Weights of a small transformer language model.
Size: 14 layers, width 256, 2 heads of 128, MLP 1024 GELU, vocabulary 2048, 11.8M parameters.
Architecture: LayerNorm before each block, learned positions, no biases in attention or MLP.
Training: a variant of Muon for these matrices, 5816 steps.
Each number is 128 + 32 x the weight over its row's rms, rounded and kept within 0 to 255. Layers, rows and columns count from 0. The size above them is the row's rms in percent of the matrix's.

# layer 6 MLP down (transposed), 1024x256, rms 0.0648, rows 390-395, columns 0-255
size [122 105  98  98  96  93]
[[ 86 111 105 133  92 122 136 155  65 166 189 167 118 146  77  99  55 101  94 137 110 136  77 164 119  60 147 133  74  94 121 120 158 131 153 152 102 108 105 106 108 218 138 114  93 145 136 170 128  92 122 141  94 124  82 107 102 133 167 160  86 133 128 222 182 140 136 134 123 213 116 130 115 124 174 153 109 146 134 152 115  97 153 196 132 172 156  48 103 134  99 141 149 150 110 130 146 149  77 144 119  79 135 162 104 158 158 146 132 178 148 155 119 157 110  87 157 172  64 123 128  82  94 104 174 179 129  97 173 148 120 156  98 114 154 118  92  89 114 122 101 192 142 120 107 127 147 172 105  91 147 143  86 125 113 162 107 131 130 124 194 123  98 149 107 152 125 174 178 141 138 136 131 105 146 111 191 144 146 136 132  76 111 140  89  57 118 128 150 113 219 101  89 155 100 129 114  93 169 113 138  71 176 135 209 139  70 121 103 141  85 105 122  86  87 150 109 141 121 169 116 122  80 142 121 137 106 190 116 119 142 119  86 164 154 126 131  79 121  89  77 152 134 175  76 143 177 137 129 104 129 159 127 141 109  88]
 [ 82 140 129 106 168 161 101 143 132 142 119 206 129 184 109 171 105  86 144 132 180 131 147 138 113 174  74  63 121  87  80  94 107 107 168 180 195 173 150 151  73  94 152 152 154 150 108 106 117 122  87  49 166  85 162 127 160  96 146 159 109 137 120  95 119 147 156 138 153  92 173 148 115 141 143 141 136 111 105  97 144 140 145 120  99 101 148 125 128 157 103 147 140 149 171 118  83  97 132  95 106 116 132 131 182  79 162 116 140  93 137  71 125 100  98 156 152  89 208 129 214  86 108 134 155  93 107 108 131 177 127 125 108 194 112 109 128 102 139 124 134 124 133 135 158  97 116  96 149 183 144 196 126 120 123 120  89 132 106  76 130  63 152  78 115 195 176 155 112  77 172 190  84 169 157 117 109 104  98  94 132 105 139 127 140  67  93  73 101 127 124 116 135 132 144 137 128  98 152  16 131 137 110 125 117 176  86  95 118  90 169 112 192 112 106 167 171 202 127 164 128 151 198 144 106 197 143 108 107 140 106 130  96 113 131  97 114 131 186 126 154 113 134  94 134 154 152 152  80  98 122 127 115 119 141 161]
 [ 60 179 130 198  72  80 103 142 110  95 122 147 143 101 146 122 112 123 140  83 134  91 121 123 106 103 139  69 119 121 106  41 112 165 116 114 136  92 100  99 122  89  96  81 119 119 158 133 161 135 107 155 110 132 129 133  82 139 129  90 121 102 133 159 102 131  83 135  73 145 143 128  60 138 182 151 136 143 122 115  78 151 186 187 170 135 164  92 107 128 125 102 115 121 113  86 119 120 110 199 147 117 108 203 134 156 158  97 172 129 131  73 154 144 176 131 123 167  64 136 134 129  87 101 154 104 146 112 132  81 150 138 135  82  80 138 140 147 162  82 142  85 126  64  76 165 103  98 120 197 184  96 139 125  92 176  85 158  71 131 115  79 160 199 154 144  55 152 161 149 103 114 124 161 112 155 167 181  91 200 139  96 123 145 123 156 119  91 141 143 155 171 146 133 148 132 128 103 108 113 145 196  98 168  57 117 138 147 194 169 171 162 108 113 141  84 123 109 193 152 159 122 169 147 118 155 121 123 148 141 140 140 120 156 153 193 173 160 149 114 100 157 142 108 124 132 120 129  78 161 167 199 115 137 110 161]
 [159 177  63 150 167 169 151 106 135 137 128 100  25 130 132 132 182 105  77 110 126  81 170 128 158 120 129 113 106 128 102 100 128 177  86 120  88 162  33 163 121 108 154 212  95 109 131  93 137 122 155 140 131 110 144 117  92 106 118 124 177 161 112 166 114 130 163 101 140 119 109  78 148 127 134 137 132 142 140  78  86 144 130 132 131 122 171 144  66 136 144 114 163 123  92 124 181 132 125 130 143  96 107 112 105 157  91 137 121 125 119 123 163 103 123 144 126  79 178 139 191  98  98 150 161 142  74 104 120 142 130 168 168 151 117 101 152 143 111 139 129 109  94 145 101 116 134 119 102 152 167 169 125 153 186 107 113 114 150 203 128 137  78 143 164 162 179 138 156  90 174 110 165 225  92 116 139  66 137 153 157 140 185 123 138 162  82 153  83 104 144 129  84 195 109 161 122 111 109 130 109 120 129 111  99 127  54 193 157 126 115 149 117 149 103 139 108 160 124  91  51 101 124 162  91 146 121 118 107 162 129 182 214 166 158 120 136  94 140 153 191 102  79 100 101 181  94  56 150 114 127  43 145 112 135 128]
 [ 85 145 133 178  52 144 108 130 159  74 139 134 110 113 148 164 122 168 155  96 165  77 141  86 102 128 132  94 117  50 145 122 167 166 139 166  80 124 111 135 120 127 156 174 103 123 103 169 118 179 151 133 157 147 147  80 113 129 152 136 113 187 161  80 161 136 148 148  74 122 175 134 143 111 132 147  55  24 119 131 117 115 140 142 160  87 139 166 111 137 132 169 146 103 132 162 128 151  82  95 137 134 130  86  88 152 189 116 120 107 133  78 135 121  87 120 140 122 140 147 104  80 170 162 121 104 208 197 134  79 118 161 122 137 141 111 117 206 124 186 141  94 136  86 131  92 106 183 148 124  85 173  98 113  73 117  96 158 160 157 101 110 112 158 221  88 124 112 119 143  61 120 166 134 125 221 179 123 134 141 138 171 103  94  85 121 130 168 159 175 118 157 135 114 101 160 131 122  96  83 114 147 128 140 135  46 132 109 159 135 134 109 129  76 149 138  93 129  99 143 134 165 165 136  75 117 139 103 150 145 111 185  67 152 117 133 163 159 129 127 155 124 144 144 118  66 126  81  89  61 148 179 105  99 123 121]
 [153  88 125 106  95 150 102  83 162  69  78 124 138 136 103 133 180  96 169 118 113 136 144 147 126 127 153 129 121 138 153 133 128 130 139 143 163 107 157 129 119 131 184  96 115 131 180 104 130 128 165 193 125 190 139  81 170 173 111 172 155 120 121 126 160 112 124 101  95 166 138 173 158 115 111 121  98 167 130 115 135 129 161 132 145 137 115 118 120  82 152  80 133 143 140 117 154 126  94 127 154  86 198 180 148 119  95  88 191 131  72 141 106  88 136 160 146  71 125 174 106 119 121 159  82  96 117 150 121 174  91 112  85 110 165 115  60  98 122 161 140 118 142 145 195 118 110 170 133 127  84 138  22  97 105 147  83 113 122 136 144 114 125 136  55 170 161 115  83 113  85 193 113 165 125 164  61 178 123 149 154  90 132 108 128 125 117 118 105 168 161 148 179  98  18  50 153  77  54  95 151  87 118 140 172 169 177 137 120  97 124 150 134  96  95 119 122 118 127 129 121 112 168 123 107  75 121 101 175 123 133 122 176  86 188 165 119 121 168 135 119 104 148 111 150 156 182 165 170  75  94 111 118 157  63 170]]
# layer 6 MLP up, 1024x256, rms 0.176, rows 391-396, columns 0-255
size [104 101 103  97  90 111]
[[ 62 115 116 187 125 138 139 189 121  95 119 162 119 135 125  80 101 131 154  80 206 139 118  79 110 110 181 151  95 174 134 171 160 145 155  97  83 170 113 132 132 127 144  81 142  93 158 161 157 145 124 111 166 115 148  94 176  84  68 149 129 160  79 140 113 158 106  91 136 149 134 105 151  82 160  51 152 132 155 123 177 105 110 130  69 190 115 173 165 137 170 115  98 106 175 143 120  96 116 128 141 182 148 114 144 125 117 124 146 186 113 150 195  88 170 133 136 139 158 122 144 144 117 180 146 109 122 169  75 119  57 118  95 145 139 122 128 137 162 145 112 147 107 151 104 113 155  93 110 113 183 135  85 133 115  98 101 151 137 109 104  92 120  92 149  91 120 116 127 123 115 110 108 112 160 184 140 123 159 124 123 166 125  68 113 107  89 127 104  62 117 101 181  85 158  93 186 186 148 175 130 108 141 124 132 100 108  57 130 132 159  99 130 110  70 153 139 160 129 131 104 153 165  59  57 205  96 178  68 123 125 153 208  67  84 118 157 113 121 145 152 121 115 170 125 160 145 175  77 145  70 191 115 128 132 138]
 [125 123 139 116 135 120 156 157 130 164 161 107 102 132 109 101  53 128 199  80 101 140 115  67 143 135 119 137 187 145 133 133 172  69 122 151 184 131 177  75 117  96 122 113  72 144 153 155  78 147 129 176  94 184 131 113  98 127 148 169  98  83 121 123 170 165 140 141 157 145 172 115 179  48 139 111 132 156 112 125  87 114 141 121 172 170 115 126 168 108  83 112 122  86  98 139 121 142 143  93 132  95 143 145 174 110 135 142 128 142 122  93 153  83 121  94 123 157  89  68 122 126  67 135 124 122  66 156 136 132 128 131 133 187 122 194 142 140 151 174 172 130 187 161 176 133 157 104 142 121 147 134 165 194 146 102 119 116 216 193 111 146 136 166  37 134 116 109 118 111 121 119 102 159  76 115 165 150 191 125 156  98 118 148 137 127  96 158  58 159 102 146 196  62  98 122 129 135 131 109  87  83 136 138 147  99  74 148 162 134  63  92 104 141 152 123  87  84 110 134 143 162 101 207 122 155  91 124  69  83 118 162  95  86  61 121 159 119 162 149 121 102 138 117 134  76 112 159  99 164 137  99 124 124  91 141]
 [109 108 108  46  92 121 192 131 156 105 151 125 101 170 154 144 121 119 152 148 158  68 150  80 192 137 132 116  92 120  60 174 173  98 179 139  61  64 100 112  88 101 172 118 153 126 136 145 189  84 156  79 118 121 178 159 112 139  80 132  86 177 197 125  89 109 155 118 161 101 152 101 150 137  98 126 108 128  84 153  84 181 147  81  62 145 124 124  84  93 129 135 120 142 108 128  89 108 119 172 134 131 113 107 142 147 116 120 126 109 145 128 153 113  86  83 106  47 198 131 179 126 142 146 143 177 142 130 111 166  99  73 138 102 137 189  78 144  99 110 106 168 103 111 116 128 139 109 118 119 165 103 147 130 123  81 122 152  61 168 100 101 131  88 137 192 134 155 103 135 163 121 100 101 225 100 106 146  93  95 138 169 124  98 141  49 151 147 156 196 146 139 157 181 169 158 120 178 101 118 114 115 123  80 101 138 121 151 106  62 109 179 104 141 134  93 120 151 124 171 151 177 101 152  93 136 143 133 135 149 150 166  81 115 114 128 121  84 131 162 143 115 155 103 142  97 183 118 117 166 122 172 156 123 145 184]
 [148 142 155 143 168  93 141 140  61 171 147 134  99 117 132 175 128 153 128 155 160 184  90 155 130  82 142 119 112 147 165  92 141  98 104 163 100 116 121 131 108 145 110 160  86 135 165  74 182  90 114  44  78 125 122 134 125 144 144 133 133  92 187 147 195 146 141 160 151 105 109 156 146 117 107 124 127  66 152 175 190 140  84 174  55 157 126 184 124 134 147  98  74 193 135 115 185 108 101  50 156 151 148 135 145  91 147 153  61 133 163 147 125 163  84 121 100 138 102 165 203 112 122 118 121 167 161 144 140 170 166 120  64 162 139 125 116 172 153 109 122 139 151  60 126 117 159  56  94 118 123 109 133 133 111 122 143 104 180 111 160 164 178 139 103 123 121 137 119 119 176 156 128  65 114 131  90 130 191 132 130  82 130 101 130  75 152 148 146 142  57 160 148  80 105  63 100 137 139  95 112  69 126 150  94 110  99 135 117 159  87 104 176 141 110 115 167  99 145 159 110 115 122  60 112 160 116 156  83 143 113 106 140 136 131 162  83  87 137 169 143  93 164  79  79  63  99 101 165 182 170 130 143 105 118 130]
 [143 161 204 170  97 129 133 136 154 131 127 159 201 117 186 120 165 137 186 128 114 109  99 152 114 102  61 162 137 136 100 116 103 159 126 108 144 162  93  90 132 159 155  90 110 103 121  90 139 134 142 142 165 144 163 139 154 122  80 117 137 100 194 123  85 147 162 130 147 118  98 161 131  86 184 122 105  94 129 157 131 144 120 103  37 132 115 145 159 208 144 103 123  99 126 175 169 113 172 146 153 117 111 100  51 120 119 131 162 136 113 149  68 119 125 101 100 114 125 133 154 122 146 181 152  85 124 119  57 157  83 116 107  94  87 132 137 170 117 186 111 129 115 113 148 132  84  87 139  86 142 169  95  81 122  77 122 139 140 123 149 151 144 124 117 174 139 177  73 170 138 118 104 105 141 103 112  89 162 122 140 165 106  94 125 130  77  84 110  99  99  78 185 150 116 138 110 177 154  86 103 154 174 110 138 131 183 157  97 133 154 178 119 142 143 137 149 170  94 191 112 147 195 121 194  99  81  66 121 114 171  86 139  42 139  87  36 103 141  84 136 107 132 146 125 194 108  78 151 151 144 130 119 200 134 117]
 [130 167 132 100 114 114 111 111 149 113 117 121 128  83 138 114 147 111 135  77 106 116 142 107 161  64 125 146 164 107  52 145 102 150 195 148 131 151 119  62 151  49 143 143 102 141 150 125  80 132 132  98 133 140  88 168 208 111 169 180 124 172 143 146 125 105 183 111  53 171 106 133 141 121 118 143  72  91  89 130 145 160 137 150 122 140 133 104 117 161 123  93 120 124 137 127 121 185 174  89 119  87 166  94 119 121 205 113 112 167 112  98 139 103 141 153  76 169 120 111 107 111  36 140 129 176 145 128 146  84 127 123  96 141 116 123 131 109  60 105  65  81 103  80 106 143 129 109 148 149 220 133 122 151 117 171  86 165 137  95 137 163  55 171 187 153  98 112 134 143 141 112 163 161 104  85  90 161 146 130 151 136 135 147 173  56 170  98 127 118 180  77 115 118 158 143 138  54 154 106 127 167 115  53 169 168  92 136 149 141 145 171 157 152 191 100 121 115 135 119 181  81 145 108 106 105 134  93 125 178 153  87 170 149  90 139 126 152 143  96 111 104  95 122 144 108 170 174 134 174 158 159 133 111 143 181]]